From a checkpoint of a small transformer trained on Wikipedia.
Size: 9 layers, width 512, MLP 1344 SwiGLU, vocabulary 50257.
Each number is 500 + 25 x the weight over its row's rms, rounded and kept within 0 to 999. Layers, rows and columns count from 0. Numbers have three digits each. The size before them is the row's rms in percent of the matrix's.

# k: layer 6 attention key, 512x512, rms 0.0298, rows 457-509, columns 256-383
# q: layer 6 attention query, 512x512, rms 0.0298, rows 458-509, columns 256-383
k457 077:464495464463508493543522500500497493489495467471480474545503522487508516508470504514509459504535451507513501515500489459484528523484473536526439467479495500500498489488505526508496500492560529460478453451501488518528462492515518518489522492509527492494536479462515513507486490481490508557468515486514481490495503511511461479495518474529468530522500492503512504509519542530519547477493
q458 066:500531489501490469470559489458537477489565504479501534485516503504487474494517494455503505506479512517508490482503493505486496504510526471487449503518515523516463494487510483567476484525515535450452461468514513505507493505494531523501512477470504491507484475516516483516526565518534476491517506481449478476497527513493507496502507521516443543513482522510517463464466502547480470498499
k458 064:544490449527463495475454482494477472543537506519503456409528506513499497552504485539473515510529521503502508544503516512532518519538503518480482552488466480474518507533537496502483488501507535551484506559460496486489439479519467479518488490479482533523540510489542471455449504508470482528514493457468534521478486518459497537546483483504510501477536491489491506527508521499506489470548
q459 059:496490483500526509485458497532466515472533557467476469476475529460478512492514488521494477472459536511486535471491444510492485466500495503461477510462473559482518504495513481468515486504485505484484548514523492527525521494491517526490451519504520499503474520524518521504522521473551504500519494498509517547500508522462491502491477489481495477490495509537487455499485509546506502503516
k459 076:439519484469526474528507497496459473494533477455477491541512540506485508539510504452506456561501478483520505539470472499483493482503476537514479474519498488469522467485498521473489483474563516488464479484527501501498463525525519563509491502475506498492521514466532505491499521498492521497466500515494500425477535511475496483531508469502484491504534509500489513503509512566519485503472
q460 072:477485496501541518507505540533439528520546545499497543519519505458493500524541513512502526524443510490478505555485478528507483521505500463530482497537510505472514520508509479517504449502460529454457515505531512499474543497523536538478510529522466492462467501526498521527508509531502493438513544511490493467511467488442485497504492514526459509503529548523469494516510519517497453476471
k460 068:464507471476479496477470504517513521491453471467458517486520526476504472541512498508499492505496458551434499526508509502477476546497498586485479495496459526487469535510501475481494506494511514464452491526514502477522477515507500562498503488489520486512497468484531523492514522507469495529481468504466532481481510520504518466448507493519479489506556479490509466517517559524525499466502
q461 082:455519485479512539499499493530473511495518511476501473478524540510512543550503496529531470535472477476534513473524512520489486519516497526437505482451519490446495456468489485437505488478487460457459547535494476510473523497566493532469490536548482501512523506483505509492510497488515518480498525505499499550510493486492501483475478488495532510509506505519488475478505505506508490513447
k461 081:476521504498534460503513466495484489527503472498483485539484539489473514528522507495497454516523482511514509486457466504459499524476462540480475481512521510533479533485502550465502468499493491494488445468521499520547512515506520518516482510471533477466487489489534494540574483484514556500470500466526498504485458509482480501477529507517474502519472476494486518529530505570505516520510
q462 080:470497502518510473490495479484474500505471515498508478508502542531503524471462470482494478505493460512493512525533525500541505523474521487495519469495499455496557519531507539440531552515475490505500519515498507482462474524460501473529486504508508501484547545507476501505454441531460520531494515499575514484489514496513493502451498478496531464502518517502478548533532450475519521488491
k462 081:511508559474491477494482496537543536466507492486520496507514462475486524523497533507540502485511477486526468499520486430468508458485511465514490489504507504542491471479535486530495552532473469498542513425514492531517505495521510450467484540479517492465492496523481507539496518483499534474517504509529513533529500497534478507508526511508508477547439500493527482536494497488545514513511
q463 080:499527524498495507526527485527492473477511504449506513444539500518493535481461464436518531493531483479461462493503486530472495527500484519504478471521545467484485488532505507488495480477487495491464443507510528488468469467475459509515490514471475509460483508518468476489475508502497477470469473482486506467466516488497503471471507526534504533506543501491481481501495507466496523563478
k463 082:494528508476484453424510497526433483506510495526516521476524511535488505464496470509508515455494492483495475491567443526498500529522478441448547490510539530452495511533498481434498487502466493539509485488481520463499520540523475520458486516489505549485478487543464521494529515520526494484552497502520482543473511508505507488489489481458540466495483525505483498486477513501511485479498
q464 081:518461487539470431475510517473519484488453497558523530460482490477463482470520495471492492464552570525492494545521483460540484488521513464499501503505482508552498530525516511542474521513525507541521508488498501453489480556496505501532486469504527518514489479492493498484511480470489470539541470499530520499510511524500489468568518522459478492454482494475565535517532429487493499472532
k464 090:515497527513485481476485503503530477501486521507535525454482460508500484475476498526498537455503542495547497469529500484501525528522512451523530519517487507501521503526527482567509516485458501507510503498464486478471490483474459467475499497492506531504524509489476505490451487499460474539508506525524498531522509532510534572482466514508527511492517504486541511490494453470510489482524
q465 093:530486508504469487466515534514512464466462457473484521481531492485463524498498495483486509528545540494472482473464487460484473517521482514467468523534468506506508427535553529518532524484497530474553467542488508480523510487501479503461521483515500471520503504479494517490526530475522474528488473475540497527516516511508521488496491563503545518461471490521514471483493484553500524486491
k465 089:506514474471505493490498509480459506518517512459469541500509567502495492541499475484509503494506552479516511517490495511479476482489484538512494504517519505490513468458518500492517465485550486446502468528484462491463503494479500548536490526523492472508509506473503512477497513516517504513464505485492469501470492550538553537429498491504507528468555490521520531510500495535521469492498
q466 093:486515515493480516467472510544513513517514491435497491518489499494495533473543456518502508513480513530517527480509504493532511486541472501506501501536542507512524460470513481520492535513496496524534458471508517523503479485505478507504483525468490506481494495529496544484477537517482468506503531495502527527493480501493484491488493500489529516523523520511530506473498497506511435514529
k466 103:469555495458496492486497479500502493491494479487494463543511517514473489486504477477489494510519470521495487509474500558474479484517491571480462508509512468510473476542501462425484487480517491466493465489503505518538513525496491572491461492494515496492488493505517486490505537513508520489481518487450502446450509524484548451526494501485494511526497484498504511489504507523485466536498
q467 107:529462497561476455495511493471532489494463497496521517473505473523463474475506517471439526459535533495477476501525525493474510472530498508489480509533457470502516494534511514570496502513523515530537488549503528498502507493466494474515509498467489484560503470540504497457472497478481460505503486460478511465451472515507503500536525534493490528466539492499520506461527496482493494496541
k467 089:477498494536468478499495466524527468509475514547545525459498506498504502459522486514480474461518498491548485482456508450498489487537472502499530502526491484494514517539464490517480492465471494521456507509425533485489501476445482500487524502517510468517522465482459513475472492492490484527521511500509468534451524500499487575437472465443530557491503501504554514493524475477506521503531
q468 083:449524490498478470482480483478499484443530504509474538501522526489532505500479487510517512487482484497506451474496466472534512490492475496479539502459501524455498511486491450502520465485483499507514485492471518555529496505498505458483489501524505500473524520474533469459518489488499513491518498495479473499470525513497518495499500482501517479544547478493486475486498501495513519517458
k468 150:472473498477471541491475489489524484498487509480478472456523559520498498540473489518521480459457526522485508506484499479502502462493519511479527487526475525498476491459496515515538481486484463467529500529497509498441522508488499540511507535531493490509525495491434455495542530482508503508495500488514478513493517521531546566426477506510481563458530516524539508522531485506509487471515
q469 130:506486480508501470472505505493480504478501547508532477516502530527504466502552474466475483487531482506548522512490480505494509482524484526488547510528478512517520509530512487528475532517444485508456501488514478558517498489483468487523495506512482519512486488485542480473473503556491493527532538463481502531469501491492505545522497522512506491509561503531510507468507526492553469519567
k469 114:520511499551537444465538494503478496499499548523492535510461483465452500472516507500440513530494544465543514445508523497512462518518473536514506500505475476537507479519510487554519524475504520481470464447475472495483506477516507459521489486490552508526499501499517559496487475532510475517490509502540502509496491501501504527488476504516540491496558507503521535465486480477495529517489
q470 152:472473454521478483463529506518512513521490491446486486525555519501469482542512499530473479514524529518504493484472494495506510510545499528484476509533473495514514496493559516511532485509517526480539472488500492461514499565519525488505487456492494490495491517502503502475488507488515452505514518506473490494507498513521446512500504476459512506491507479482490514459525476523495483513503
k470 146:515516506513563476524520552521519522500527512499487520543466513439493493486524502481491507563539526480528512515520538474510468488555478449511499504510462480540509492501506513538526526506548550475537477456533483541474483467490502499506452507450516530517524540477524562485469488503501513524507532503500507489530446469488493506486465507489502430501551491479473503520499467519505526473472
q471 152:476498510495497467476519498480485500536514486496493501493533474503441526491497433498485492479485477537504509523419489488505512512525542513517514535492513514479513476456529485466514482518481515556498465525522493485535498539518513525483520500482491485511460479529451505484493485491490522480506537485506492511506542511508485517498479486460488543491478476461486507514504483510528517517489
k471 150:482497484538503497459539488488484477525481470451506520509492489531474506538502491507464516494497493445435466511518536481500494553517519530517459503549473549467535486472486464531488465496495486548442444481505470520450442492545523508526468467511472502525502497533510522489480510510474515487488498491467477507500511498506523504514517502467489474521492484513520503458513518517483488478502
q472 176:495489535488532502500556511489474454479523513482485525472519501520507485503523499507502511490526520472493507507470500541475488527493515528561452517480506485548522489526494547494488474469483502484509524494521487473530512535517523505481462510467501481506466496485459504509478534516513493516489506516462525482488514485561533527547527466511486520492506496530501450460541531499505519485507
k472 172:528503552485497506504510540459517533525485513504506497496502507542494499504480506454546493508506457487488505524506524537496508481484533487479511520472495512488506524499518527532515558485454478513549483508549500523445493484502452465524484514474477546473506511497491495490518521489500513473502528453463474533544491491517509496502523521508437506518512474491550486525532523513520528478500
q473 182:515507495517495486475532503484508509501483498519513495506532484544425517458518493510502499544459516470516479492476491479499484479471484481490483520524493457529471517479471472513546487480497476482518463512521506483497476514507491511521513549496469479518500482502534530508496527483521539496474502493491545502486526515541475518459491520470502489509507521500515476475467491490524475455567
k473 173:523502530498472457442528550528510492521483525482514477542492518507491477526482511475492468525509529503458510451552488468538460484449508540491485486497532447506491493528461487477501489526491486481477500506527494485463463543483534551544546488503477483487515478539511521506447493525516537469469480504535510552500510488501523487493500524492548468535480473520501546543502503485517488526492
q474 173:500515532496479499486492471543557504474458507511558492500485505486512500466514516462497554510521482545544497487498514503489500539514545532502499553517483505490563467538509500501443461491506503508481519528498531493484497525475529511505528530493512470494476528488495489475475506599474535501464480497535428517504477553500523567548492496545515482536519465511479483526518537517494543505453
k474 153:482499466494515488495495486482494506544504509511535501502515510494502514475510523533460471497506520540542482472503523515473490509497506527436485510515479437519489539488500514498498465506452529553568494413498541465499533540491514500498506515496552484496479449505490496522531504492507493513510497522558471521512559507486471517460469457492510554557506518502498480475488548471504509488464
q475 153:520472470552521496477495559508467566512467487478551502452483502534500431495495507474459487503521491521516462514522528502511535503511532506516477493521508492494490502504535481541494504492498533487493505452484442507503475505529497481501525509529492521466521506522527490504518469485465474530515474536531483490578499508513515528482468502517488490463517472461494488485512481428476500525484
k475 143:490481490540525526537502537486493515493508490498550515483487531492525486479515491500515481545517495472542483499506452475494527488497492525527520508500538498521496493513550499530472496520525489503508533487496486506504518502581488494466483514536506497480499475475494515528491474496530519502518491498529510528538528495482533486489553504480507526529532521485515533499478469497465532568475
q476 188:496467497493528511509460511478471487495497501473528435497583520539544459519472492518474487465491483539486484534484465480473558471484495518543490538516509484533501511475455487518499497480519455534487472542520505490530473466501480475492523466496533540533498487510516540518477462526491473495542549526486515473506487487514515448504471526488523534482522483532460489529461458502507470509464
k476 175:451531546462509537489530510462495515486529490504535473502530468531487534527493501503509491481507498494531496490496506481501487501475483456504465504485520511493519535486477497503459460519462513481485511479521460544526450461517508480528531502502504514506495528491536514464494516514487526500488504519476501465520497517541511514522523481486563490472538498495541481511490484499453494503516
q477 194:488501506528514508509494494494496467521474557489473521522534518514496453497531490526475536489499485534478480506504505525517474550492492517505514525535505502501459480487527520492551474549541468502463489527502481485463503493493547529508478461475503502482534478505509521493483522479577492504557508469508515522559543547520463480475497502504494520507480508519476519539470483539489542519482
k477 176:499490512485515500509470501496526500469462512490486522530539523454506480503531510521472499534492485552509535442479475507486477519516543518481490521478475477450492495519505499506539517510497488525488470489511506493493496464458479474511490491509517513522487485486512484525514471519530486550495468508503541481504524525523493543486506439505515473555505520481561469507471498508505492505506
q478 160:455498537527521494498525499508521502531498502506509469518520504529530495503495558510449510508506454547505464527482537507438476531515508504506478507514485483500484484529514515538518500526509490559490493493471445514481474505467470529501486512510465482500478519490517470490464485462508526477466500476508563483498503496475526508504455529534483473475477521484482545535473532487536581493496
k478 170:461495512508459533490533430550511490470525488461479523506532477479482504502491509498474490522476467534451540461483514537512473495474460487523540499526527508529471481516506495481513492511513511541492516483504515514511529512481476512468463478453508478499509460454486470488479499482522499471475507481515540492504551527490538518510479527479564478532513528517566497489525535489479514487519
q479 185:510453493503484506489508468528488522474471529495504457508528495491471476470471511504509505528503463486521497492511472497531485517499464489548534506516469548519513490490498525507503471494515474522525509516486480463522499507459518498509506523487489495506477495513520523516512525467507491463461537518522486463478475526469526541516488469541474501494470460480500510504450528466466478506482
k479 163:501510539463523468462519494532479517490552484515499507490528472504492508517531494488500516463577482460498538469488532537503513469520503523517538480495493531513513538519512508418524485461477512518486517488487526494526484474495496480479498481486464519460501494492495523462521501463483489507500512458519485496501518515491563555490472489543501548483478480512470501510460515516537494511515
q480 061:495444472552486496526521489484503450510507511506514517445513529487486521508509470492475517523488513500468472472511492515459503473499495502489457515469498472523505474529504514514492513498516524473486510498517466520475512501521504456519478482455487538501450495508481484538521483493525489524540507486512493468464494520513444460537525514497532505473458515513524511510482471510500464514488
k480 053:530512491468501471515486493511500479521438492489502524528507472489512516434505484547495470507492492510508476509502505520496486458507533464487453528523511490546513480464492464518507473499509499502516483495503515508538505513499454499485502516536492480513501477487498505467448456490504517476435538551502460504505488497492504573520548515507456472499480495490474497471543505503477531510486
q481 051:524492557517517492493483465536456559498540488511487531496493507493486510494473485480484465503493512470489514542468557479522487537514549536479481467505530497495466531451478489510536453471514453525491530467521515483503565490468531525469508502545521484497502481476535522527509492522485510505488515503544456505476519477466535505470495470499512529522531440436487535487520488491508496545497
k481 062:461506514460500511475447551508518512481514470459487481539509558450508493539504509492480507501514503503459490502472480502483548545476430466494513467494499523481498517494526510533477519465539497503499496474513485514478446491513450521526511504433488512495478496480500482480499516492476522499487542521492502508489469544480465469482482452492491471474489540533511522512526533506474510500512
q482 057:494491491531541487541484512480508435531525520460483488448499506465500454503500482465439525529511559516498469504491517515459488483508525521497482525517489507519503477537471519480475526523524522468478514471546479506477519492484478519527513507503459494483472519530503512538540523509500471509479486473507483492490493517458464505529511462505502519448447514506502471511502520513530448517479
k482 065:509509503513469551543550493466533513504458519537525543512508457519510496520515492488506490507530476455495495496498510479491515489500562539496503523474523501498483462498489443466526468535478506491497489517506492525517540513494505463469482500545502487500501481476500516509466471488505486480510440498501511536533516490483516541491478502484521512525481507476496468445497492479538509536525
q483 052:467502476473471483520483485474466513508492503484476521516482500497487509514470537473536494460518478476503486509554501463528464486497530489505456496530587492527474552482488492500498439487508504532543508508474492484492548481493492524488501490494498495541518521444488488494515489503532504495480479523470519487505496509539521518501506522536488489499517481499503536504499483462513511521510
k483 060:478514507459505521498502507565525524504502482484493501489501542536479515497491515478524477510502496524534539498527496486490507533466450492516445456481483532521490491508511518561502524522539482466471484478513488489555445489516489566491503505477553462497517478487504492529488497501520534486515492520487456435493484517460452496510481497536473524511465503495549489522540521511498520483497
q484 054:480458483518540488504502465505494501544498507500503435458491571550502491522514479522489494520483522541522471521479490507474514480477447497507490482499417494486498481471514509460486500483542510461495522530521477504516492472488463428486490501508500535493482496501487506492496501510485446503523467482494521512498482478492470510510489568502535490498448494508503525523522520503481515544495
k484 062:541485449505488526508495484463492475521498529516498501496524455512513498486526505530468516503487533504502535486482485532534519474532528510500552587498524494498512435474527469469516516476471536504566522543494539480462554524488504475506480514487469510505487508533496505508502532516485476537494499477457475529507553545519540493519528501473487486524523519503472483474467445467502477537485
q485 076:538517478471486512470477510484507563461490503497512487535523493533496546521481510527511496497508506504480537513502508528503527505495512473532496501498471505480546479491504491466527494488460441504520494508479501504505465495506493499468533520547516512480536510512488521467467456502501532498521498495500544519507485474504483488446528509504547494535546452519485482504512551501479524475493
k485 067:458508514466511482488477473514531497504525501485485500502486550466470504530510508467532476492512468532536511466497501431495491484451464484517487475511495482472489492488518548530503478502539501487448465451533501492517462480512533536483470491481527511480524489502525508501508518464485521486513512477501486476487491478490415514454497485512498490496500525490517524544533538501502532494505
q486 074:484498511526509487513531465507469472542488508505493532483481515505502455494501503463467513504515491468552472509560541482459484493489512517458499458479527501529498522503507513501466482534500539500501491475538477486499517508502503496514491493499488523518508488497517466547516507500498509499504508525475478497469506496487506502517505495536489508457517540493505551504497468486491512522483
k486 073:533491491529510508522510498495516485476456509519515519512482456544512519473495476530487537520495512489471485475485474542504498485522510526490541547504516471497532469515467437469540527460489494542523522540467507501487568539448472457478501512520495499512450504513479497512482506526472484476522504514502477513525566540526552512526481525501526514493498502512502496494480446493482477538527
q487 077:500492511473480447511555542475515489510525491489478543469516506486480467466514480462475494496486516481501429489536502495477478499526500506473465496488534497515505512508520492572458508511504548526516468466524497502498504514469517518504498486458474498525472499494524474508517526487531494495494502500482478495491487543509503494519506486508473508482506517473502534501473458532479492537549
k487 066:533489510510496508496520493514459488504481516527514468512498460556518513489526482535461560477513512476445502540496537499501502494570522497473521500490539501476526514495480427474461479489447494475505525533426505489485537504495500451467502509520472516528494494521472500506465479525492472502461505511513516509477499503489546552512486503513546511493494511489491488498466486488514474516469
q488 062:472523516482520512460514521545504533462519535468513484441525486502521522506496513500527500482490498492444498518451491527525527497507467524532501503495491520465495489484519491505490481454521483475486499490491524485453489489496483513468476519485518468501501418522497502503505493497484493478505511496503517497525521469507492524461532499498505523499499507467508429505517512505501489476514
k488 060:470500458476502528501469503468512503481524473510489527492531523476493487474512489457472482510509432543491487532500509432512506571486498498513503474518512550522434469521472510495503499531528484468470467504526480477525459472515485491499545480495496497495491496524496488478498538508512496533511556501451512508479484482490494492555495509494481485539506517490507516506525489518494508487487
q489 068:502505547494491517495508486464495541503508486446484495477548492524480459456496502452471504469480529473497480515535497543459504528505506521479536442495522491486503552518479513517481500524482464519503511459506493473538488496499475514501512529475488492458502508500502452521537507507503516513482494540520502522456490502530529473502519480547524472486539459482443496485497481497444484542508
k489 061:501547502481484559517477483554494503490496511494490546596489478515479489518496494452496519508493540461473487523454503483498507509532496533512546543477485519484512438504503433504496469515547491493494530525488543526505508535457482476473496507547485479507492484490499493505498478495473532494493484497475498492520574486522525538531506510474490487489526523477518459497481437514554494516473
q490 067:489474493534532500514500491516440520498537579476524470483506534462514554481487497522520505530478504462484509511494471529512476499488471503516517508529508522458524529513502525444519514464494506514502522495489508496477542499478511517476461511511491483501473535539490537505490489486476499476512501501543496495525505498477488512483484491502534487470500529568477462468491495494518489487477
k490 067:434514503448515514531484495520486499493508488481480493532498529480479500545508493526510468526492462512502489503481480487499487539455491532464476529496478501498470517485524556489495485503530521502438472502560478513501452491525520548519483499503500506475510489476532477489529533514533528484500497488503506456488526480518489448481544514487461496506520498517509502520539537550495506508489
q491 074:492469496490489505512464517561468482473515487538517477481500521477511484539473532563515491498496534476514498538483446500531498517471463521513564510477462484509481510518489486472507522469488459523467548532501466510507501511527507504540459520530481518501512531533484530493469467476500518452530493529510527522497543501484506498491511537505501489510500458499476482560546503496509509512505
k491 060:494522523486520505520488524496467511466476519468494495540500544523489512512516483472554505528517506491458471493485516491470454416479460514499455557502507495521491460470465460507495441489490493555509470512522505524513536522496511500528462543501512455498492467495475482548568529487517490456519549526454493475508515494475497451445506500475528504489513481503476435500487460518484475515477
q492 074:524516531546537517495506487496475487535460549519508477541490542515494534494437492480511475502480507475541565499486522498539535493522506533502528502488489481504499531495476517461552520512492497502520545505506503497493498471473512512522462502546469498492466532535473487503464458540485535518483480504566500481474478536484484479479505474501494471464499512513487526492507473458487491509484
k492 075:455474516438533533541516514505496527471490487495524534548504484471493464487477519502521500494455475498479526502490484463481498465467539504492463476476483507575531513454508498489507514522516500466524508460554484507502495504475502505485511522484523489473486507506490529534546519466516516458512500514506498455526547464479497447538552529507483493522458525491505457508477475502531491549482
q493 073:513509517509508488481473511543463501505538519493485499459530497496514463488476549539556492475502466514457490497466467498535522518481482500542520521478501550502515505518499508527474486493552474498489515523481530489491450501521476468537492526478497526481476526489459532455488523501479505515502462495491515469519553493462486553479513474499524479515512503517501490543558503509493483492494
k493 071:441509497498499523472499497557461480496475522506475485513488575539482493526508500446522507519482447476518506483502516491501475541483493532445514495509476501462495512492514523458503497540457464484465517486481499497471460516526480546548538486497475479536494487486489462495510541512486533464502516506444509542512485442487510473413478492493503552449521517487517470499490533486463485503462
q494 078:543540508510493497500503480424526496524445446483493515524470471528509471485490503502460529450508500521474518475519540488488532503491512484483492511491523512506518503492493502518464489529524459501522509505470561466511508478472491501474547499490531503524552466501507467516512496507519488480466510466469524535476492474486530524537482476538526514508515493480483519471503513474467506467506
k494 070:512472456559487484485509510549497503474511475489524548497546504501503473490512517484460501484497507526532531523513543478519531512536522468491512523515496527485502517485555516504467523529503510471505533494458493481473499467498546502469503534468518473517514476522493516485438496497459505516515512520517495531509467510488494558490467480492566487479534548496451473480507472461534517485486
q495 084:529476450522502477506512478495476461523497531499526473506436511494507497486500467494529512491500516544514485478494507472475526457509494524540501513525485464493523502507482471508519519491515553516518519519479490539484510456480524447533508484484466513491538487500513512514478493469452467480448478458486478537491480513486521500482498494494510505516510531522563517502526529495505506475492
k495 086:502506503495460516462488523468513484490454458496508526461540523467507479461521476520505500489501460493529519436502499525521482466517468546493501514509483483504518487511521483470473543472452503537495463468441472500521500502505511538528489505513509495527457474488525508525511534487494493492496520451493491513491492504547491482484498446454514508514447488503466483492490530496460481481490
q496 087:512498547511515520512501512468543497509460481528496484533491502548488472491502501477469520503514448450495465532537545545469471465497525490494502478503527438485471518539467487507498470499487494488459480536502509510481518517497490533495473499507502471513523497496492473534498506515511491452497532506442490474463445492539524458487507502528498547504532502495497509464480526485461523503499
k496 075:538502470509516465466461517528516528501497474498501486525543507483462514520499532493516544525487554527512499498485536478499532492496505472490499468543500495530470506507548528511509508482527538504522531488545467503488479497493504483481424493492527493490551499487505548515521484517496516510520436493559492436482468527454472532521513508511448478541498499491512519510477462496529534465504
q497 086:475490495529486471519532519515507531473545508513484497495507493503465524518497504523508499505481546531488466469484454546494546478552488487466518504494457516492483490506506483513514490506499550537516452464507509503530523540530513463521480466512516487485452530499515497431512483520500450491531512478471466525456505530499453490528503518456475541549519497484492484494530507516505476501484
k497 090:545533515530542437509522561497492511496536549500488526505485461463499480497550475460463526516541508479495503470486488496510488543501440500506466541488550532539465504581487503522479496518500511475551433486519527471505497503520504452482521513493508506473464563502523508498478478512499506549517535503463487495490471506496517475529538504487526467475517505480517492465459512522512498518485
q498 102:483429523526511507489509547555472541538521512524492466492486531485555488502522520466515465507476510519510497548552479468520537491503511502503515504479504499496527517455531559543519496482503506525519535526527487465503502496521487481538471469495483484491504525515444498501504466482502502506524497500510492486479522520480465547475490467493456466483486513499474510553525451559528496518479
k498 091:467498557521519528487549486520490497467506537497484498550496533481469474483486524513505474503535506503505501479486497469510475542502495517500528495552492491535492473514502495496545536523456482482495457460533506524459481509497504479523495510491467542494493552515498494534535542503477504496467527492448527493521524496519479525496522496522435482518477480488519502526487471497532494493508
q499 094:489454529488532585530506526507499538511551502479497456492467494515535511563513518488497511574474482481469472522551525540465504505481486520502470485491491503490454497459493497484513445493493500484481481482527463507530545503555490517512490521464515465506460501484478515511518511496511489429497529500477462475483474496521497470495483464520506514534518552529510494482482539514530497504501
k499 107:493532504498524483537491497450477518501505511476454554532513563463479513490494504475495496534491529460477506497500486522488477453491471522484473494497465475528513470486479540500483491482526544514501447464535475525530539498493511503492427495512518480538498503494506540511549536525543505505502475497508499484479527514513465472491560493466450539503498495494488519483502493506497506493497
q500 151:508511474526513501515486481503488552476540527500486478538495499536503503488528469481508503514481479474500479492523473529488520469505491480491514502500537527516497536493487463508466487523500529526498478450545513533515483507494525494515488459482510512510473493504567492475507489534466480473517545488492478518479484523513458505485525490456484482531530496487478512483472545498494471525510
k500 111:540512528510489484525504537514482513497536532519509532501480449516540482490547474496488518480509484492501484494502466497493537548477486461494465544461565527476517533534497517502464497505493495537465490518525538476520514485532507456499535501497475499462470507516529490499478448502506514524494511482483504501506502508486483494543525469482511462478512479494477460490483521515491508484494
q501 145:505515497498517489510486479490480461483496483538534507484501530495567488493544516521534471473500465484524493532512511507553460479480511466562522494445506495512480549513460468507445493506490489537488493483503492560522489489452474487476465487490498517460512504457519495512489527521482522475536499523500502499465510468517543521499527489485493457526496500518505492489494543464509482510534
k501 138:504506500503485493528468505566500491527503514551525517505540486468483504504517504528519451509560437508545497516481501478518483499540458480496521493500528500520478538550496507466498513507477501517489450507517542486516495501470509466458491480491498464439481491471483488497499511471511531508518524492472477515474500484480432507470512488453486482533479510493530480540519524516503531512507
q502 167:468539483475489516507463446513508465481514490458497516507510447486467515496456497505496533479479499503533492415516486472534479523471474540490524504498505554478488479487454453483476458467512499494491494523488478464491482500471533477464525493495487481504516510518495475504467512500501540506463455518490520473528521518441516480495485505496454529517511459466541514499429474475465518523457
k502 161:502520558498541482516512476471501497527515530507503487511497520509509469505522498492474504450533532477525488463487493508477479508478501536490488533524523525515493482521482511515473498521459471509451459482498491502491528509489455450488516510497493513503477562541537504509492507516500511525502541482493520502497541516530556565487524497499484540446548481479517527456494485499534485538497
q503 175:515473507511522466511515516492529467523473500515475504513482536484521476474478465497492501500495498541489469499472503476529458516516523499530509475522503478511448524504495484500543479542519479506543500475494552572537498462466470495498481550475517506468523499500529527476555523472482521483557495464479454509460498505513485497504501517508510487484492496477498441519498490526496471510518
k503 157:515492489508509519523491518507506507520506534461495496478486483519488499511481498513513504424525508500457500463486506514492487498496514553499466493539491534493481481533522499508557521504525570510558471480511568484506448499543510526493507509484490549476516494514474483488495506480488509533489497505496516484511476528481563501485470499542489475454515500501481471550507551492514504495507
q504 166:513444517511504525500488496493495522537503531509503427469494485490492484549546521537497502527531533514514558532509490535501543494513517504520525533530484452483488512544499450509520495530477503534458506547500504441500466480492518491524491514504510505556513463530476466518498498486489503548499526501464468480468518490508521516491481523507506503475494528509497496503474512467540456508522
k504 153:522527499463499518490436507514507510527498451506514497505523532450466520520510534521536495532519509442488481507538532529563461451506495565501461471497519495507511490512494558477491475497544483448483493444491449514488488479528502496491466474548485505544495500471530517489498527484489510515535493498479467504490490478491515504441470516477571519456460502506497491496509483481508497522499
q505 187:523464534518480473513506521525481538528505494440487510477491480497496479495524527487514536516462507482492467495513527486520521504492534500447491493517523498484553497470479489509484463459495545540468516510519495480495495487490487517511479488485500486498475506512479498498494513503487473548487468493515461495566530542508523510484494501525492463500520487518497493492557471502465478495489
k505 175:563506491466495470519529533465449524478487503478509461498569518531523505506503501458506524511484523520504486486508499475490497465524569531476478493474539499481545524520489488517493521519491520519497560464511480512530508507534461530507483512497465481486503532499535521515491471495535499526542454471470505548509528521516516477520559485493520424556497479501472554453470461491512515500519
q506 179:542540500514498497466491488481507538479476534487487519517539478523550544495498471501493512570530469489489540485460454518516484551492497471473535487527509511535539478504495496553492519504495503475485521478492503452476465526549506504495523530531455512552412501460532498524510494559490508483487504477541505531527460487468489507487488520539523521494468511473499493526487550500484493472430
k506 171:509528510529483527450553451526458494482506507500496532486501409528461535430475514494509498471491508536465496510485506484522523516534490517525550479503520470524511528484504430529495511505523528478499522527552463466490509492526471512480513508497495499482493492537498515505524460486495507491506468459477480540487500502522450516474457526532534491486486506494540482451507497500563493500510
q507 182:529531516480496560501472474536486511496492512479491531560504541497466476486505509457542537481478493503486490489471468504477517488450524491523451502481566492502470453523519488507537520455492511511518478486495477481502480481467523510519472482490552548456532507510507513465522507552533455508497524512506497527533492483512497509485508508474511522486494488470499475525520528495506533499453
k507 170:493513508470453545502519529507512489509450473456473524558503502479507514520502488511495509485519572500529498435476512487480537523497525514509482493501519465492490499466524460527494458490449560520454550491448512507503448457508465504499466499529513499499514505519481525463495553510474466494538508494504507520490496505476528482498465471507512500524504521515469479492508531502492487526474
q508 179:504488448457512515468487466502534535513490501505498499498481508496513488540535463484521478501463476518478485505512466502537466459497519493446517472477496479487498511515476515464517506558457511504518531469485494489550471453484533536535469457476500504461495519507553454451513464497485534478514526487496510519507514480503504475482503494516513510486517501412490510478448494496500535501522
k508 172:437527464467541527530484500498507521521463480488514502508500479464512513488524527548515461490508509479499527478478529485533557528494492521472482488524497484491500473463518531469492486557461495468511509503468470477529506495499441541511518498476547502430493525524508523497458432516494537478520483490446480543511489488491509496515497494476549487497476495500518484473512461506503509480481
q509 185:504522489512489506487492505493482543479577503503490482508507552467479520515453483481471493515483502515492524476450516503467512456520508513447493513495489503513520458551503526514572507502498506496502496488543522478503512498463481519486499549559554494471469485536521527486554496496460480485490466499527499515468496500546462487470465505474511521519504560490530493470495513507532483536504
k509 169:490512477529473490472513511473518503479514489500486500539398460464530522509466474519428534493498518449529543499488478524463514509477498521468510549463463500504509477506538542546463489496526525478512547517517516512479461491526478497479464542507472504471527483496490521496501468490525514526488454509502517490517491513470522440522439524494553526452492487505491468479478468518510506422517